Weights of a small GPT-style language model, trained from scratch on English Wikipedia: vocabulary 6125, no biases in attention or MLP.
Each number is 500 + 50 x the weight over its row's rms, rounded and kept within 0 to 999. Layers, rows and columns count from 0. Numbers have three digits each. The size before them is the row's rms in percent of the matrix's.

# layer 5 MLP up, 256x192, rms 0.143, rows 0-213, columns 64-127
105:492438420552438568452484567367550439474495405609509472552533539593530566456545503466530560550482418448482403507517504627464536488469539415513480503522558553485582462471417428580472481534514584
103:479578514425474493442511508533597474528498459515503447575499489448440540580485622557482494440498533422550544531461521496455452528541579490558537478373540467480572434486577581614508541500481531
106:563485525537504416462450467515581475509537497518541469535435580560508437518420502501357505500518429519470493508525547533476449461576398532569564546563512393453468457480536387544487553547519573
106:449528536540629507553487463436496494496332424495562473454518594514564584613497494465458547575435537431444508583443485519490537554502478525471583475518535474454508539430539514469535483515432527
104:489527504420514494512440525510522484486499453474548508554577506492491479598508476522580511547508505495414473504547471554459485539438617392447457569594480551460508492475384592445382461493463520
094:510449452557470532550484539506403507494490491529474493473544439560602454503473514558491539516481478517500472512553420518606584469510476418571538565415536513464449490466513534525534535515428507
099:541552503520450483494451653532516521422574503503502466480481463475479514536470538529525436566453499536505513426397467438461561480460449477549436476519528527517524610556515465479546465452523522
100:614581454548545492503511515537528528606471445560469589461520572477510462477441560530623503443411482453549554529516507505487516542509582483528517589531516483458515467539505481543431526516557531
103:553525538553440367572531454533484496551520436403511480459462465530544546491594499488379666490478433481622502508491528511475520549443470481372531482507536477568470447450506480520524520494468450
094:506562565525599539509557451416539536447461540468504411521519446539542482466539495426430489594482399545565506504582417466445509551554496567434541509529410413529488577418498474409578484472549466
107:480449476470464463521484425485476444410490522502456477533556479544522510435499535484520410463425516518510489471483460479478449526508473596452465565518595449508496451573519501504477578557434478
099:410504467473410610481526419420558501484567456484520436470550493540505371604487504514435527544526468524517576500563429511542508572478521456422520505551469547499400414497453492514539625451508457
093:529505479496435477548630609484527511477503513500474522492441465523487419483468526495472560626520492373536444490494492472489471520461517351498564565449446481449506558484554514550494513443480574
097:489560445482440504409519403478513361520369542548512527504517533495495511478436427523499593585529416606503522537531458502509539546524469529396428404489647451494544494526465514518482509484456532
095:525539511536474598588546406492458475502444491478500517460476460488484563562420454450555566519541578590413542542497505428450424646424457569448397500458487510457489551493507508469501476507459482
103:469444584575500413517568475468500551509517437467493467561532455562413560581463597505484523488497496457490550517489506459425514535573509501502483523568547529448490566408532573458453462611487461
106:456458469556538486587401522548484522491516493537453407551427492500475456462472514479481466441401419563559474516558438463589433425504488551481501357529462501542601519479513494458547491455540492
100:468559508554408552414519560491473569491504507501462486462513392537440579613480577501519484483444507509473531501480503611516561520459565500516478513467489447522536515571546427522450488514463517
109:451478504548472499433501408555502625482549520375506551523572489563413541513441587598501402477494428513578556463485428458460492553461530537581568526561536452434492563468474511470536501539442450
107:545547504533527365475470543464431547570582496486528431598616463462541427528542558485508467594534505434556547439394463408469488519490534662557474535584530562508368437500493525588485505525465494
098:479531493494507515530590631458471471461525512526448475544504494483477418457477474423431511476539449462555507414606558553575492490551409482494467464507494555525471494572546434494559475578385516
101:540509554491460480594595484578437545528492546462511482509547542435518564469477401470516514549575536547446530471466580555537503522458494499458498481572454465563521508455510444398494463390437468
096:391582488507500439536508494496459509446387515462555453478551594461402522505525528510521445518607535542491472433440484491486507532512599417466527527477437491436559580493521521501489482483415479
101:492532447449443514421484415459512563521528490467510457525556471477521517562583474497493514566577496493469518483531539431593474412550570605493425525474535486519533499466563404487631539603461494
102:513460442592510504455534489479497496498550516443431436445488476558457430491454513495511453606468515496447465510513572534521476399474540516562410423570521501479465555490510460537531528463388460
101:492496503457531609475493491517584385412574507499531530561426509461432512571469475555561491461501535476547596474521493533464494525514412600506486540553552480391525509527518429474527510516492478
105:485516548625551535457562511571459576627489450514567569535486445454456473522521543472520439458505525507482515474572458575568481530611473445480422535484575530578555503533516509386501484489528484
098:473500486466492441558480454540471494562423475524514497525594421499501432417555498419386500525538505498407521477447515439557443457443442505555484479437556492585496559520550492547467468577533543
097:592478470413449442504450512493511585531484472491442585473509482414458430467461527380507465499474440457523499491521546543475522409523559503456598446514481498482587554473467551519517426492475510
117:591561487623498471491509466581451446518460526484469503498454436482500505522444400546440519501454517449500410506574474479474507456602526495410543539516537516510516509519530472561468630408534543
088:456543523543469572552373476401519456436541479418458552532415490608437474444469515575486523515542506600522554574532466600542525469455622524425632491479607619469621488504523527539410532514488516
099:490540507520483519535484499493451477469578501567558495510487508524425505436575594502505527410486527560490581567581454473513585484593498524526519536515446466594547547483544511475538519513565536
107:533512546439556522600407409544547537560541463511458582404423523495561464476407554587567504485489481518540508503488485459503443548538450478509497445460457549529544465529564473503481607607553378
100:519556505377542489554516642491385557490478521464505484562494485459549408578573447448476554522627505490447462454632462530527512537576468464446426569440493444560501579449445546468467468542448550
100:477512534520452454497504461621425446478541482498508467523547538481479404516468455455442499574505486560545445480571509518447494548496512543516487466466444555505415502505508572555520523494504483
091:478533501586493488522543550427415579442483511491487566499579546484537440491582605444514500476430430491488426460497412501492489541509429438473454486423544587535476542494607473421461429458442517
114:413535556399438520634562425513540491515553423502514462447512471523463484501515577457554515445515497473479477452460537492467453572501441567445487501542523468543464514476573454583472436589499441
099:453494531528489404422554595382501493566537482416482494447452500567463518562495563409499566507537488495454456517455472553503452529497527488531498536428468525501521474426373427544602600482467471
097:458478502469461452428500422468519493501473538503477444418556499601460467488433492556513474595488486501473546503471457547583487570443557588475518526433467570590414546581467508632546465402485483
098:538533526461435564561500466429559536535467402460435462467506416475538537489473604426536575478622516504596447464524520549611501576452538482531491466588499400533479558448524563469472507517506512
100:504482431572444532439435485523505489508560439484483461490518540520562485479450414521543545468539559489489490550472437459481462516595479490490559475455536515549494489432537469576544399481410539
099:482591474486531479483515489440548507495516515460528548514572441518486537470510534522462531597462497489550502536481536397547533540557514549528494492513619529524479486546480403478480485478531514
090:468550592407453555491476507482531592558493459491434508551477502548588503500403490483524473462493512513430503523527393522587491478482498510509579530482428504470473504496444443494485437619389537
098:475488569469458414516545424470563614483652470531490593503525508547524447553559578491411462538474460628551471447499594453542516515475464511494453440554429523581497471543472508441432476512464482
111:528502515560548634507353494498525493571380516647510483576453484490508500536418489494510451486488513645527499490459529561420443441486507503439507543472565516571558542436471517510547499396462490
097:579420435540465493590496496483541465564539486522425449476525511465480492457514545542494632492507541562439454567558510471470482542570520444470441443528594519526494524535493486420576504541474449
093:535493526549492606494436491469541487435414571443523443495525475464488453456455593510572489522525485505523549442551514642510525459465404435528534477427522429403523515513523484545474563475440544
098:535454436384505532478539521520547506481503447502503410499527580504462412488502464495464490431543492448542482484542465487432471504595527490416508497565451524448481467444448433553463450551507533
097:510508543502531525458571585463497537564412529479475497418531434445518516458505500518447522555414536551569560481553374597441579522473522500475519511528408534618469477585440471620550535491560546
111:564558602467568489537498436553591564511535512524491517499515568483449483473533399495488479607410493501511518469516520546546544442546565594354638503479472405578487555472430491486562458500465430
102:568510505470500546574455494498483479490473464598535510473459560503480584546452562543542489466597503509527462505458438370526484528451476493434613526462544435498531401488473560437464533491497446
107:513527411454502563542428388489397498563416420473433504490532543437464539451494532546449545468482561476485443482458495402508531491575538441511453484529564507503542509469462473403491497447451596
104:504543487486579528507513455499491431495448408515418427471539572459529579565399533504460463480425537531439525511517605458589490498562548481507420468549544460500512449522554506493515521486446522
106:511550464515494452567476457517565490369516458495530453563488537549478447515465492571565543507618409467516518543432483535517535499501476455516577419491436463449558486548501459490552459585557526
096:481463552430486515524509469468465457536653471548506500520500449468600469554560488515527456468543455442582489464412480455583422498563558410492453456566441536546426523443429447481400503488483489
104:506472462541465495518526449596544585543498442558532486518475575506534471493547517583494459502363550566478434510511568499493492476453549564467537508552532513571473526452425451538496474498508442
095:485546448450606517467555545489418483618500410533569486441579514501548466509559534458480457610556485492604493532466497529543460489541469556549505511536468540398515524425512577452565576486567622
104:456496505469446435482557473527497513498450458464629464467562553465472545517552442525592560586528477563594564456457488490476487563382597548531492530520457425450514409473551477531392426560497394
097:419600512471517546459504554552475498427603412466501482414529469509522514481431507557584516421386460534528494461470471489450509394517569478449584421451586526428497475536509510427520560525514504
090:471609513456457438499473484525546563566425513448477422630557525406421478481453587505473526521537509468465493526440607445511454623507444508487514423490531467416499427529478487499500502476468519
106:510525560535462500430492548375517442498535510411558525483468563544442445495427520562455488471474471507454511400442457536505454465473524606474464462536551522523540539490463507576528546540475515
111:530514500487523477540526548402503562491444598458460518477484497555567521440528363473558469459513487547398559494509505527465488472530430512525511506518515534434489485568446467478450389515453554
103:585503470574478415417520455459557473452536463500451529535511465507537449473469478542551488512504444533458591406477448452432548455518481489438525566523516479530600435528638442502528454394418544
102:474458444530441497491442477464518490488537538465552554555428461549532493438535519491498531535456542422593463488510518480430450477355535492561486433599516519507420564493539491472585442532427528
092:470423599486544524443480503564512592516498499602461507474503529451582519574534516465498528404462569556449596450391537522408564509502619552496477514428474543528410476540408432480475463438558561
094:502447499486527555519488546542469490538514454385461446654496500518472535543544512498508431470404509517412414486455408535466583547555499494561534509535567527530477543435494493519377519451440560
093:446478599513494500467487449595432605513578429489438554427560493489388488482562558401596515511461441406565592534484532469478543523492504567465562525474565490502530447475528400538474459520525392
103:533523515506482512471449512483534492513490579555606465577469481538472489568545524480426452479551514498527509448615509550461517427496508514460537519518486478592469430478368479491448501534553499
092:463463545457588454433518500428421510527504385554503510431495539520530497523453603524490614423434461483470523492499471523582451487514444453475450503553533465412540486403524445636487508452537462
111:528487640529535455489480435482411543505485513393456483516563482566530366596515419411527484486564449572445520536406539481475442490539535359610478497452534565557440428559488466500498528446535536
101:484572542467394468554516518511497475518559570530495555454473542522492413529515389380465573427479455520473526484440423618528594478500505462495461440515450485493556445524463463575466463535530511
106:514493547511543446493510571485483509563587522485607569505540545482494562535538563517486558522515463508427505539631493522544459484510496450506504420530532444455517531481434595524458458484455500
104:526494411623485540582466516471508539589527541535504434508417514503546508503517424504446531556496412508509491536431538497494453546591444529461504463580427458438468504641539472573533507530482457
096:490486553438480516521438536439497555494531528456471455563524546469500548464409517553522563492473518529552425366500519453485490438510549497527486462610480368482504486513373585546473544517476500
098:530466586416538491664543546531495476486566535544512521484551492533446459542459468515547475454505474522401486473547543467513422444505513558489392500502550587524511535537522565483530537498496502
099:481547596459477512563530473496449467628539473541465418459550427473489458391534567512550516425436478539535539480422493494529483455568451525530588506586567457512480510512476460476484577443534480
102:502479547536551385462495450583511422489503562538494442562429473432475502467520552483472451440520448464519529524562464508437519437530424507434466506447471461476564497528474393463520502506462510
100:475478533533480520536493567545487498491512531441555512504463567519474592537546602599558481545509492553541537499438470535455447553449500475509548505486546440547509460615550590548487522532500595
101:482493522513550518477473408488492454567485444486509550438436443568561523506567530508495536432523529553539492551555455558451593455448473489516465443418375491567490480531468551468564505513431488
093:479465556451533491575513501536563552498512506495507475568516524503452471580551511441406528564515493457578505491523485402586466550523494571381527441552520566477441631470479532491502523570487619
093:511440457550458549478613488430549453524531533472520494506468555544436460506535489471624548468483450446659496554485484455444450438493468486461446523595491530520581486610547438509531461585520428
121:450496533459563472522583514511530520571491424594568479490504506564466586516502511470503548503441476472587430504538451457521517581456409467452520532520444409503483527376442477456550557529483558
103:561476522506510533541506533495435541522594489474510540561603421388606475531478508496385489513558548496487526551419435477476505460482468605463543440469488516561459468448451567472519518437391463
113:435548538540531550498449521525481579544470458524479492426562512643499500445501519504482485544456481465515518478508522524488475442461561414500509473456527475422501529543473406453487536443525474
088:452450508421434558494559522543438444476508517531520537537446518450543537447507476470496472480356554521512487481444435478539541425648595398549472484455553479509498541546531519428438464551489499
104:545556508563506555425511500542597489526437514603526439491579545557443598392521477439529516476474451519457531475601503515524507442452437541452473505498520441460588521456501480481576458569535454
110:573471514512478464479451535498472420542507594537530508525553479577607473492511547342509589548463535495458516564471548510474393506461529534483594583453457477497546521487520500428527568584408467
094:480468555529579537519579518537465399460530471480483497423455472519470579554526428578566446485453592437526484491468505470468477462545508573526612400495493496544556394493528447497627617485493481
129:466507479524488592442484442526510555488480525544433544493535478520489567365442466493500494575527467425415581577391500458492521502567527560491490494542397503439480482498479473477468475529414505
101:521470536491565552495444513512508476447582426555511502422496524503559481550509513516473550562455517523506574521523392513604488596507449501539484438574474487522456552469610511528457476432410506
097:425490503443553464545499508547491492602499566520381490597373542522487572465552459500658413451468509512500471478534525505523517480514540448587417574478519517465534503484359505501557557560472512
100:511492467493503559484472458577430469574450514536565455493514532570555490531521496488562515543474574533587496530571486491389430563519574495479445530465555454507573539440515559640538520493473550
101:502385586456490485422472555463447520508586525454498590490585450507522538412537516387479528509385491462539477534534495518409610469563456460479457532476516490511490550560537510385420520508473485
092:453542498535506453456498500479434549411455540521536553497622476446456454518501533462433438632485507522493559564543520533413482501516407574516449456367525412520499497478517552462495435439495547
113:445566540436526402529593561493427459413438482513470440402612520542412529435524463531480544505496547576532593478485610468569516581504553523517484547481499454515487543475502458481533483489466456
102:586494495518499544541495569600472496591549553430493551498482462490425585474569513493537401538538412457508490441486430455422456548519434442535600425483468400391501555470492537570554468518514531
100:532511437579545388481495579460373547556541413549518481561608492485424504483550558495482413541492521530458508545567411588489553540388540510483492441598421445631498511424472447459481426479548481
092:540451397441614472490500444484550480460602450494529493571510464509428490517501415529495424507475493480477571458560504466561426501442431398470462388473513419441456506409543655534414540504495524
101:606552504522475553495510466436641444522429528525514455660471443508491501444463474502500486396507562533488539440427529502571509567570488577514469571512438486426516492564493501508538473545474438
109:496528555506500480560545515465535508529533511422475512512477593547528492509581463475465623495488456369527590597496500515510485510511464523501481544504449479563516537501382416513457504497530428
098:585513410565510528489549426499486508486533455523468494491552557458490470514434503454362581429529503457445490419473492483476567497535555474423488545605460535433471468443528578575443442498545522
092:529539513489558457491464475587469423581436568488438540464531511542453544542476529535556419455543512547413495558478444473409495441451507467516562478416505562494526431525533631462451502472558509
099:509412531521534467485577559417496420475488467516468523488495524513474622505418513523495554509497456443549427495458379510574458490470584492511527476540569561557488534580474594512596566382575516
092:540512502460482543540513600501436468578482528417545402483490496514515572478442507479484509455468498536602417455561487538504490493483594520392420415506589489391523491541524478550548573596593448
103:531507552521437519519550400477429451569549519471490558459484409468603444463482580504355503433455587431489496521471455501548452542488443484531517413481527534449460472570590473529508557432477595
103:450544475370515446516379434500494537510407548517482408480496532578495429522603480430531489555558605600532427511621559495429503514523531602537487505546541530513518483484449555502492593550520475
105:528497485495565582382483579413446479533583528484473467491529524501540537468509426462506590487521515443446519530515437485648526550591460510510511515505525491532476447532518487562515448497532486
094:588529421464512467532498519563566442432524528471475515584556537474653494551486498535525521467525506522481458480451461466553469448538529456467506532500543531443447525400498482534477421420421605
090:526493484531471444458451516504490469517530398433414487500407470542441479436520542526466408435466474541480383493523446462514594491560480494466526519528575532486488550517573475402492468479525565
097:489440435484472514524484456536494474588485516505529463486535524505517559497646426555536505574581511481456408530505475487441463406581499582476433442584583532432447532520404522419258555491462558
099:457636486467483508455577459437529488490563499435505578504548542474476559450459526513454471533488426526467522519464515455507487581522427446492477566586568441491511559534481503493488514523458551
100:526504510468431475540444448535580489507386526521431444468512419541547501462543464461395533570509489522447384474424497464561506496434519454552433434496455479550378493496412415548469550467473522
096:600503494483461386493525544522554463545460550472454555502420513461551452514469532450513495512464513446511403503599501451532603483458504369486500495467502517562523455528520541455424564427492559
107:507463485438553434491559500566469407480484447480611537484472583426422565496452554486503601550485475405507572495583496436435535510559515440523506409550482549422525521478502479511575528449426463
102:446616545414560492443567525549480517517488549492485461449553438525447574558485536489581492439459537543424528593470561542544504560437569469640577582490506575499491550469532481515602479564500430
094:570573547434487474482479403491589443574413427424527422470525512595487392396556469410502478458461475501522507546574497441420450508604458500459463578499573481491484522441440522498555556478446502
099:477613512455411524541418478475446437455473477477520440566465533447515546437515477434435468498511491516538553495579522625465517517415444473520452512534530511471486388505469475464470434518578507
089:516563540530486548450443530483483462469377567511477410419514546443493549443508464480464520490400541477445561489515576430524491453574519429557483442479520509471520518536486457511549578477610486
095:477425540470502451443481552493450486518561512447454556473486500542529501528501491513457439476483549371568484557596562410456525535448541488470531429454480426470561501525444495518545552495458472
098:445486511564455480473487550651578488506523460507565460554483477409482520439528531416530412442482551549493578420507576524599448527483468481521489473568505463532495450547433431500515484509542589
103:570553551429497460511476489565520441526565482491509571543443447507439499568474539512519526471529575520527479546525460413511567417454565508439581533544532455505460614536585429593481522407450464
095:426559459437612411536494527509583633490522381534361478435500454513547469544543533505474524353532487594548527403501453536476493537513475485443480550500537446473435390560497497506542470458488495
112:428507513569521482488519470556367426568382508496473514596580548543513514473551486532510421483465555511517554515470454455510581484549465482499499532469448472518525475530454506542444501529424476
115:506507545549529500523466528462522542508503460455543546440529456512519498598504519550524510558447565491518494465501498476560493533526449548403552428564414612465531536486442394461526441503495484
104:548460575524455555470480418568522462489552486449413507573477486463472491528514469521461460531563485507399577463403576497532356530523552482555526388528523441498520478482490531549590486516540402
097:557503503503506499403572423531495543449496403450489425532470540515386557501478493614510514469533466441497505520429561477599548483481469517523558459569541439492571468368494500410521564536502590
098:483485566496512402441538468559491430522437489500399504426505469402508512476556460495434480543527495442468542559481347511509534443485418458494474497397457457541413513576442499483480565516458530
096:483550486430435544583473513446533522518557508482559563531525559511496522512500493518479444479496514474461634524441471567551443484442562485524483545452503442449546438550527473500516523522507481
097:447488432534584505503554581555536602416528564406437465472482495502470457499529527521476482505529460513562381491444485511565442565506462525502493544557522490407540484509599404545542444531582530
103:492548440481639411477379503448450451440475488512503504573480521503559517534464483568511536431457437454436514497619545492544578435475500414489551499427469459616486545522474507583496465533490477
101:431410522543576488541467497534443491609538564493499514459460345554572424535532421531518478576521532488507493557584503461425489536524468543517482417411448472520581443442506488517495520569459463
099:527546493531386524617535425525579596484559502460493598474526520470381522567420498391510513510489591448492525466466492481502515529632638544397456541474464528590556476496546522466450508511465407
094:533486450497509532491521586533513493512498516501550530494552508545581456470463498519465540553485454563460565473565489577501570503534397533564494493538572563394509430550546549521573506456650469
107:461550567535528387441545523423496520519445545511574402439470514602477533488510588452440447465569461466544492463521500528606615515480486547468483515486599489573567503588519488482482561508488510
087:520407389450443504559493425411456525456482466474479511449451531477529528512480488445509423587450522555488417436501626484531460508495520611563473502484543510537552522427502398408503561536586548
093:419597484559498468471429545467443563472542518431428571488566469507506544473486529462488469466455547477566553520488471483512567497536561449569578519479579508480457568431521541557544503541398557
093:484516495462555472530562404458541463528513486387580515490494528435436475476412498585530505484425448477518490462483551571489500458485535475548521526474526506498471471454525540542429551492511537
103:523609535522488468386456537386554495486552529547445542526507405518594515516481575516511409548471453505525516498480481494539506454538544570531540498621430432488519466607399463549487566535514374
102:466417503514475439526531592523518463424505568459522451438467449529475500487495557461622506541507511604516535634487511463585569500469553538483442562449512488577465451395546453581524550472471443
096:454485492482511596376486483433530448496494469546473562453471505542586542435540510431499582477491514418428566534558465523517489441525556510496476572412495494473531512491581565416550505514496528
100:423538520457470602520571551516570561496514541423505415490473407449500498353478468569489487531446422470390492443492470491495409560494532469485510491437539492501477528490483551446441505553464451
095:489462513492380478527385522579601568625496529544456498519475468428443511485481526433435460457459530555458463529463530508472446469562498548652529438504470532488531457500555488568483436505489503
099:470556545482554499455413542508482561389516519627573519445549440513579542527549520530502476489461527517491425542544539537512373504447490455582488548578456486476479466538443518447551526489550438
113:476583545475472446492538519474620490477479551442558485517484484430529563555463580592519565503483522484558485433540586509442555519524416411497497444490487476522503551479472643561585401605596452
091:472530500502400474492435492560485512552512529598534548558523531476584453482527497457440521403499503470549566418558539550480539426540529495479490579406537506510454556476501517497466463491514576
102:471449519502528531543572453539589511507473513510495486455459437502485486578477434447539439498531511414551522480430491484422461544527456519457547596501497507575392526420393450472483519543515471
101:573511462559523463543426441458450521494536478468426492624446420469443508480496425510546501472556478518486518562577477494553531519487495597442424480477479475520505506538528576567458506553520442
091:504563501450585544494477549478448514396472568463486626484571499526501492434488465531555462413459439548491540524411454512512585528488452534523503558422495532511477465569511543478490551582454589
108:456529437481487609528515435605473482540534440533549376507623552542476441545460512561418544411450459539490556473457437511455499492520512522512519524476501546473507518461487487511490578447596482
100:475521445456513518567457430545400596584463475501489424520490493434411465475455584448466458456408515424553481485376554522578432450482572528516554538473456633626446556522499410570496478526479392
100:539621540516571486476405456456475486469468494439494504501406499552477482490454467572402517493550605501636595461440497512447435468477453424500465563506493517501513494575423445448492505479422458
105:529460498502502609577564494513510610576476480516457526497436469508500530431486537495479479471444434533491530451526579486507487425516482518461518456485406482515484497462528488428488482529495532
106:520533475580492479557407527534327452374486475552501590545536462488522451413519516504511452408463457431477403528526495554525505523483433569475505483537554458478536466585480473395533486464580365
101:479498490578546505492535531523535427528428549514533491542435560567504534526485527578532501433522507447374573567523445453503481542446465511531525500453521485546567499482503520548526557511447463
097:564443402564436540500473616450450461400497552508512640513495413573536379538541454496570551503535499493534560590532519452432516502455510438491448512468489534546492525451525592443518426459466585
091:509500519459543582466366571486480584582560428578461497565497485569463535518512556496505521488548473457519550422464526533411471415503488527467498495403478503531449457475508543482557519447518511
099:467457498541559559463525531512549511467453515543495524452408424497488573479432492529572460512499513423454454482552489501533457490562528561486469581382494478456429468545412464569576537532430462
100:480473424534521519510493461453477489443587487442478528497492478529534474605415569489457480507502476317518565504531399556593488504474501538483527544439543459456470422507412523503545540540485438
108:484439487431399519470512501505521520504516515506436556562412407545508400415505413395502464543549461507489599502503491520512428397616374488522520417500474559509515516475518587520610500425492473
108:545531492482455544651490414570566497495519418468466487491441484458429412456475368410536526524522480522410462536540551550493524454523475467507475515511332422595513534453551493520476495433496526
103:481455545579462523615482505503491529509518532482444434508516538575475526489517499458480371431500460462529481447561559531453445628460536484429405470392530552510501482405479531547520445409521438
108:556510535580454480483435526531520504526536528495424533513537517566532494507537517511558384449432515479470463398475519546544483432512452554424573503549472574506524484446480480516452563417476579
101:467457510525369405532510461520551442410526526540528450575496525472448561572490522507435499464609471507483486585464518466463495515480466422545491496578407475529491478478517526478563524544537589
096:443526551549571514530438366534467498450440557461536380514527480525418576535595503519488480411450504499500493428530424469509461538503526439434503604426574425494534471512499470515487525498465483
095:565507532520488449558539487486517474430534484505424452454453475561483449595492369515541443574457414519527595506485469471400557516508431511638514499498428461576429462539472487470450518595494539
093:471531522449603448497475539593551486474511522522474455530534522508443494525476583477480522501448457577528530530549542457424472523417536451493543479466421491534490537463508541539535462592598527
102:488475460474386517569479483494448490569501450504489488530499416361585441475473521501411557408496560474514467419485472504479546417425454392478432520412449482473442524470519479496544440468516457
114:555443510525522418553620527502444605478475494480533489489499545405507499477581417531510497440456492480423546603479492492524498486501437483533437477494419497490481406428581570554451542491473500
103:508519480528423462532462477361507558514444469569460487487573487560559500387448425462618534526593484517409433521539509494538513553589492468549536545455482405478478506591483549455395539488522507
100:525551435553458543470532447552577558544440582553514556526507594480498384437555535532545528446462427590549419518596540480483533502520536511519444491506418526469504491490478519461456478449461469
100:511489398428456391499353587466494517452579502466470554445552451540519543527561472490590537521508439489410461476439498528564549561473453456491522561523487547520476496477542407535455582513449530
094:518586530482392439470535396492498457449449532466472478578514532574473559435518495489485511526467533492389549520362550444557474494517552495566492571593541504438530467514510403522573470437436497
100:504505489563493572550493510561494543554534527420442508439573485491518521507473420354417494533520488512538437504481511465525465545456451510481475500570484499528533591506495468587519450447445443
092:591485553489433526512557446499472525430580473543450446541414459424563515448433455520403494400530521486516507561618519537483491499416506542533503497530475538424484502451427396474502419528478469
107:601460520440446518487517544573455543528484530530383465572479492498535440488563442519488540493380475469368457555455575497510445490558495545513568438504505594464386571419579492511539444537398504
089:533401518438587500492420492453453478502528458584543529433515436481493448532580535512513499478404589443480536431466567516503541402509528522577522481445461454469506577519518483500546508498530410
096:529601498536583490550553499581527529541484495504495504498439425481536539448504451583479558534480512470512411521568533554578409522523527460531564504551508526556515479510481555570538556535589538
100:494497495531406532423486443450560459524465509474541499498503566486499484484542500579440526468541473531520536424500540525533515545471535520510495530514513588456468512436547648535502583418521455
097:529551435607470409419567514549474467548541505561527491467472494568465508568525425455383525552508567468475524527469420511600576494471507531510482508525496590511369447494551415409461520446548473
095:463484536433511451560500633493484549435457544575480487497508487445497549578423487465524482476569429523476522442470469537494448607433510424465585456491412567557485590567511586480606460453511355
107:506420520550508520519576478509452483533544365482536489478550493551514486457374526452509525571460499511489437513519427425581486546627477365559527450531508561500454526567485485477465550544518623
101:503464540470535491537564494477413538562531476508506554440556551636504549533484476429522515534424493434460504488542590484549439410525578488584626501549498421507493529490485423550427431535458439
091:512551554494526476505534536475490408508457539577523499423465410462500560608484453642504366495525573541452543627525521520468523577471479456522435493472481511498507487528471503523514459557566541
119:468465530486580390506480515565494580493528579442547519516549413599490410491490561476468518542458497476482511418498456525553553481433575453404479568458495444509583553521508548525396415507499537
095:466496534514553554457546454591545509517486561463492474435494513557473473453540501474451452599509479535485409496556446508431550558604469522484560520497413499441520499486532467571552668450522483
093:566474442517530521453388483365487532544483493512522459529537525506541444489510519441497456530523468504541439529587450482586496551530450521438551603487567459498497463523425415518507478461517551
093:514485511392492409562485592514466556465602452540526485568603453531525440554451546467433521448470608506455531458549406599441548605475531529495576459454504537452494456510543564481426397524431494
094:425531492553498428425542583512503601518473510584518461447451480474492442526442539460442573520530478509487527547512548572486481437471480519576550455558521441518518426469515452512439407517524506
100:524567518487470552447570489516500529536445537468441445510623514518529482493488561479433484583466388504475577572502522601538457463397467586495552467527510503502416546517549425526506508499478477
098:456411454429438468562450456529578567554497448406479454513507403537415518603370383457519511595527528420498440526582550489450522555546458509503565490435467570443511508483432458474490541412472455
106:571495578431583473567437468624414525591492462483492541520528477462546554489482513550487568521417521526533498574492510489539529442496517566492484474482479520464541558475481500434523558483520470
103:506475528578421493415503564578416532506583593496525507545395490561478534498496512556542488518510522530553453509536535476506545478544502546506430505569492570518532533486507555516433503592468513
101:448547446511514502489544493444501510503465576530462394438579511560524555605546436421575451514509487482488606568511434515530601503541569469515422526461482447469471552541482471604485465556524571
099:560461490500517475487454541502555547572563426562490604515412458497477603535536455531538531502377412471510577442442427521580537413473583475492553580496545547448510445439555500508545482468463573
101:569490450483480547505518536489470507461503554511452489493520503489495517512393493548499478518473479596582489470473488547441546471495609471332543488575506487505469451475422490480567514476549493
098:564444537381641519428462489530514546491397505513354533478500498552570434574567564524410531555500504505530481454497441537409461449544481538452493553436444489560487491448470407549500541406505432
088:507543470535477511559425496507407508475575444546513459558492548476538490480548501497432545427477507541512553516409533483475556516552468548423432491597523536539547500466540493524475506396443422
100:487598591461501571415387483442535514482540560540492445496452471479465473508406455462484516529544492521508481437483467507404498574453458518507532409570463463525498502576510438519498480524477542
090:559546450438432426448423499469438510541441468510409441482516491492469457383454473529420589395401535523512602484532474434545537417509404454497487498478499469508530513515507354553602512471510532
102:563508471512472479450581565469530464543525498475412577456521483562424582478473446567592577317495472547486563450555427524463475547562486484444488504468427602428438453444526521409469524513551481
103:475566500564558569584566579461500550595482496508513516473447481542514487491427445510537541512562559552516421480525506486500496484564482639698385444531513492523507488611500463437595450576551539
104:376500450528555449527486446588546517515486552401479617457425509423506506501500456469546469479516464547460531401450582456489506425507528449566501436512550444476440527393460544571473600489414484
097:514492490532551372450504548509444536425476434481440504410594542582514438499512577545474556547546467367567496553570461471570482590521497528496528561416516516511488555458477510560500510454547476
101:463493532444487477575485420404497452535558583460523522480569489495480400517430532452408517522553515484459600446456446562572598497562498480501434500526507482456482444377522410529556505508400505
102:556445450517496518496490622357491418419546556534481437543520476499546525534513473521442463487555533480463496443505385482573494513373429514412544486561514532590446350474524521513508501576524498
097:450508566538542498454522487520507520493518455521524475513440480532460498510421509522485472574545490499485482513464554609443492536556525515495537518579613536484505467463484540548530405457529537
104:482419556408530519504430501498450513530483529453397439529577561526535447475473455480500460465568510480499432510517509529581506548516603431444434508528474473455552434534465500468473595476591466
092:467462479565535559498419420602479470568508399507501432385443547565453526569451543440464493577465422554559499455499547492489441494500472455480469535461570517551420494462511495495522502538521494
086:515505582459477511498508489501458491492384393532543393561459468444446568511542426461628393504546555462500495563484404521463518463538489487497429578494534395397492523541548530513440454443539450
097:597469459432446446524484534501462494440497502492511512385510553440461615464550458488434591530473514561548514464428547471530469538595575540547443533522552429565511526494609445553566493531537493
095:519450497448494560571453469449539527498531472486487541516475552468493497414472500520553532489467549530527514555517436484522401523609444600532546536489435508626502534508504502567554490520553494
104:498503555521487472464463473375485445491465537612530439566454409547474496562551520415521475514572546442471487584527440485466475558502540467530450463559609450470516463482549576554477562468542463
104:594483502533537580483533573510488471497479450508564495534450469442516552379520598592496411491539489460476537503573526494432555454384433576425511564499521468523558497558463459491467445497562509
094:551473461550429515391540519498484584455544512421516544466442453482564498528464595438493474552489487546509549477477391555530603477499437489519483492548493629504457399409530532582451436588410482